Weights of a small transformer language model.
Architecture: LayerNorm before each block, biases on query, key and value.
Each number is 200 + 20 x the weight over the matrix's rms, rounded and kept within 0 to 999. Layers, rows and columns count from 0.

# layer 13 attention value, 160x160, rms 0.0654, rows 106-110, columns 0-159
232,182,199,196,172,216,228,178,197,202,192,217,206,219,194,170,160,200,206,196,220,217,180,184,202,215,208,179,215,197,180,192,231,225,185,202,187,229,172,175,198,221,218,179,209,202,197,158,189,226,221,214,198,193,203,199,199,166,191,196,203,206,210,163,216,187,247,209,191,174,185,199,221,202,193,188,218,205,203,203,188,197,206,222,199,168,193,204,162,193,194,229,180,228,234,203,199,209,260,187,213,210,206,159,225,218,208,189,215,203,209,219,180,214,208,184,213,204,189,192,190,223,220,226,196,209,189,239,203,182,183,202,216,172,195,193,176,217,187,224,192,196,211,183,212,201,250,183,233,154,206,222,220,205,178,197,189,184,195,216
186,198,222,195,213,188,212,190,227,186,214,170,220,185,176,171,203,242,218,177,204,167,198,171,171,162,204,208,199,228,219,194,210,163,190,171,204,178,206,210,229,194,174,177,191,185,193,189,189,193,202,208,175,172,211,178,222,181,183,214,205,203,203,191,230,174,170,178,183,202,171,191,223,204,195,236,207,212,216,232,171,179,183,148,193,196,184,178,220,197,191,183,196,194,221,181,169,184,217,194,227,200,194,194,206,179,194,220,210,173,195,206,199,189,222,220,202,214,177,218,209,174,173,194,218,203,223,196,207,210,178,212,219,170,186,205,222,216,189,239,220,173,206,248,191,193,204,189,189,238,189,247,224,220,220,197,172,224,193,183
185,193,186,197,191,192,184,189,214,212,223,200,224,176,191,175,207,205,237,183,197,211,209,208,176,210,198,177,174,188,194,228,176,177,170,211,183,190,185,192,174,233,209,199,170,177,172,200,215,181,194,212,184,178,192,196,230,203,174,210,247,220,203,194,199,162,171,183,234,190,175,170,229,202,209,185,199,183,230,239,189,218,250,220,202,200,162,213,235,214,192,232,177,218,182,210,218,203,232,226,165,213,206,209,177,187,192,222,202,231,186,180,219,184,183,188,208,167,180,207,173,230,189,166,182,223,187,183,212,184,208,200,195,192,174,187,201,195,212,233,244,212,166,201,223,201,200,181,219,201,189,228,229,220,220,209,204,196,188,210
214,189,176,196,141,189,204,187,190,188,196,188,191,230,247,191,196,216,199,194,188,229,197,198,220,201,202,227,226,204,197,199,184,183,218,185,184,192,179,226,206,183,185,193,215,193,191,203,199,223,214,176,222,208,201,209,245,172,218,210,216,206,207,187,231,181,170,161,205,149,196,196,227,228,192,212,204,208,180,224,208,208,216,196,204,198,163,188,173,229,215,187,182,222,180,206,196,188,224,194,191,213,204,212,216,206,210,215,201,205,179,181,207,205,173,213,231,221,205,223,178,229,197,216,205,227,232,217,222,177,183,232,179,206,196,164,225,185,238,218,189,197,215,208,212,190,193,167,207,202,188,205,235,195,230,193,208,204,212,201
192,209,204,226,207,180,197,225,177,199,228,182,168,192,208,167,194,192,193,217,203,198,209,207,172,225,194,177,191,215,214,168,217,202,214,201,213,178,168,209,205,212,224,160,240,195,202,231,224,173,195,226,177,194,178,226,187,169,188,207,233,204,207,186,222,224,199,174,202,174,182,211,210,219,185,162,192,206,195,191,217,211,173,192,199,235,186,177,201,198,200,190,189,225,173,233,185,198,201,202,171,192,177,183,178,184,180,227,185,211,194,201,215,218,224,199,180,182,209,184,200,215,240,208,194,186,207,190,209,213,213,223,186,188,195,203,193,218,234,203,230,184,171,237,218,192,212,209,225,154,205,211,233,223,203,182,201,202,180,194
# layer 13 attention output (transposed), 160x160, rms 0.11, rows 106-109, columns 0-159
179,216,171,196,233,182,181,174,167,153,185,207,209,165,207,221,208,230,198,199,185,230,191,198,211,235,176,223,205,212,184,206,221,183,190,207,201,218,210,216,214,215,158,170,192,219,184,178,210,218,218,204,204,218,212,196,188,194,223,190,169,193,188,180,185,162,150,217,231,216,205,214,227,196,185,207,171,209,231,206,202,214,222,218,204,202,197,200,188,213,204,252,200,181,220,202,197,194,173,190,193,220,223,182,156,239,191,204,198,193,210,194,207,188,170,173,194,205,197,213,191,193,202,178,203,234,199,192,216,237,218,207,191,196,210,225,197,209,216,199,199,241,189,188,187,175,192,227,197,206,197,183,217,203,207,182,220,194,182,209
196,224,201,211,188,218,219,185,222,216,182,216,179,205,203,198,181,193,200,193,185,182,186,203,232,227,175,190,190,218,198,167,225,210,180,226,201,216,185,218,217,219,209,230,232,227,202,219,224,195,182,176,185,201,207,250,230,177,201,192,209,199,232,185,210,213,214,208,180,146,210,195,174,214,212,191,195,198,201,180,193,182,170,191,192,206,207,201,179,228,202,259,193,233,178,202,211,195,213,220,242,205,223,225,222,205,185,208,181,253,188,198,196,182,205,187,198,178,161,220,212,196,199,183,201,177,189,138,194,204,228,206,195,220,224,191,191,173,228,198,190,198,166,213,199,203,190,175,241,181,163,181,187,156,210,188,204,193,175,168
187,191,181,235,195,192,191,214,213,210,192,225,189,203,228,179,216,193,222,194,207,230,206,196,216,232,206,222,221,225,167,195,194,177,210,206,184,181,214,197,208,171,213,187,210,242,197,199,215,183,181,207,151,201,207,196,202,168,183,202,136,196,208,190,211,177,200,192,186,177,188,164,192,225,218,196,164,204,215,171,199,245,208,174,200,190,184,209,198,193,172,221,192,178,225,202,184,217,159,224,201,210,225,215,224,203,204,195,201,207,216,199,205,225,176,217,199,190,173,207,204,208,230,183,180,196,222,196,243,200,174,169,215,258,189,163,210,212,229,223,236,208,179,219,195,166,170,237,214,211,178,227,233,209,186,209,203,189,149,200
164,218,213,222,210,215,181,205,192,220,185,209,199,178,176,181,193,179,175,214,216,201,225,212,205,235,160,198,158,202,210,209,201,196,176,179,201,192,227,154,199,206,192,183,203,222,224,175,206,235,201,180,173,181,185,221,175,196,198,201,173,201,217,199,179,221,193,184,211,179,204,208,208,224,224,227,206,158,219,179,166,205,192,223,205,213,200,236,197,193,179,193,190,219,175,237,226,230,146,199,194,194,229,210,205,195,200,200,165,213,253,210,215,227,190,183,189,178,198,219,207,188,194,206,171,185,204,205,198,187,190,212,220,190,184,222,196,222,197,204,208,208,195,230,206,182,212,237,198,182,194,221,213,211,196,203,216,193,157,192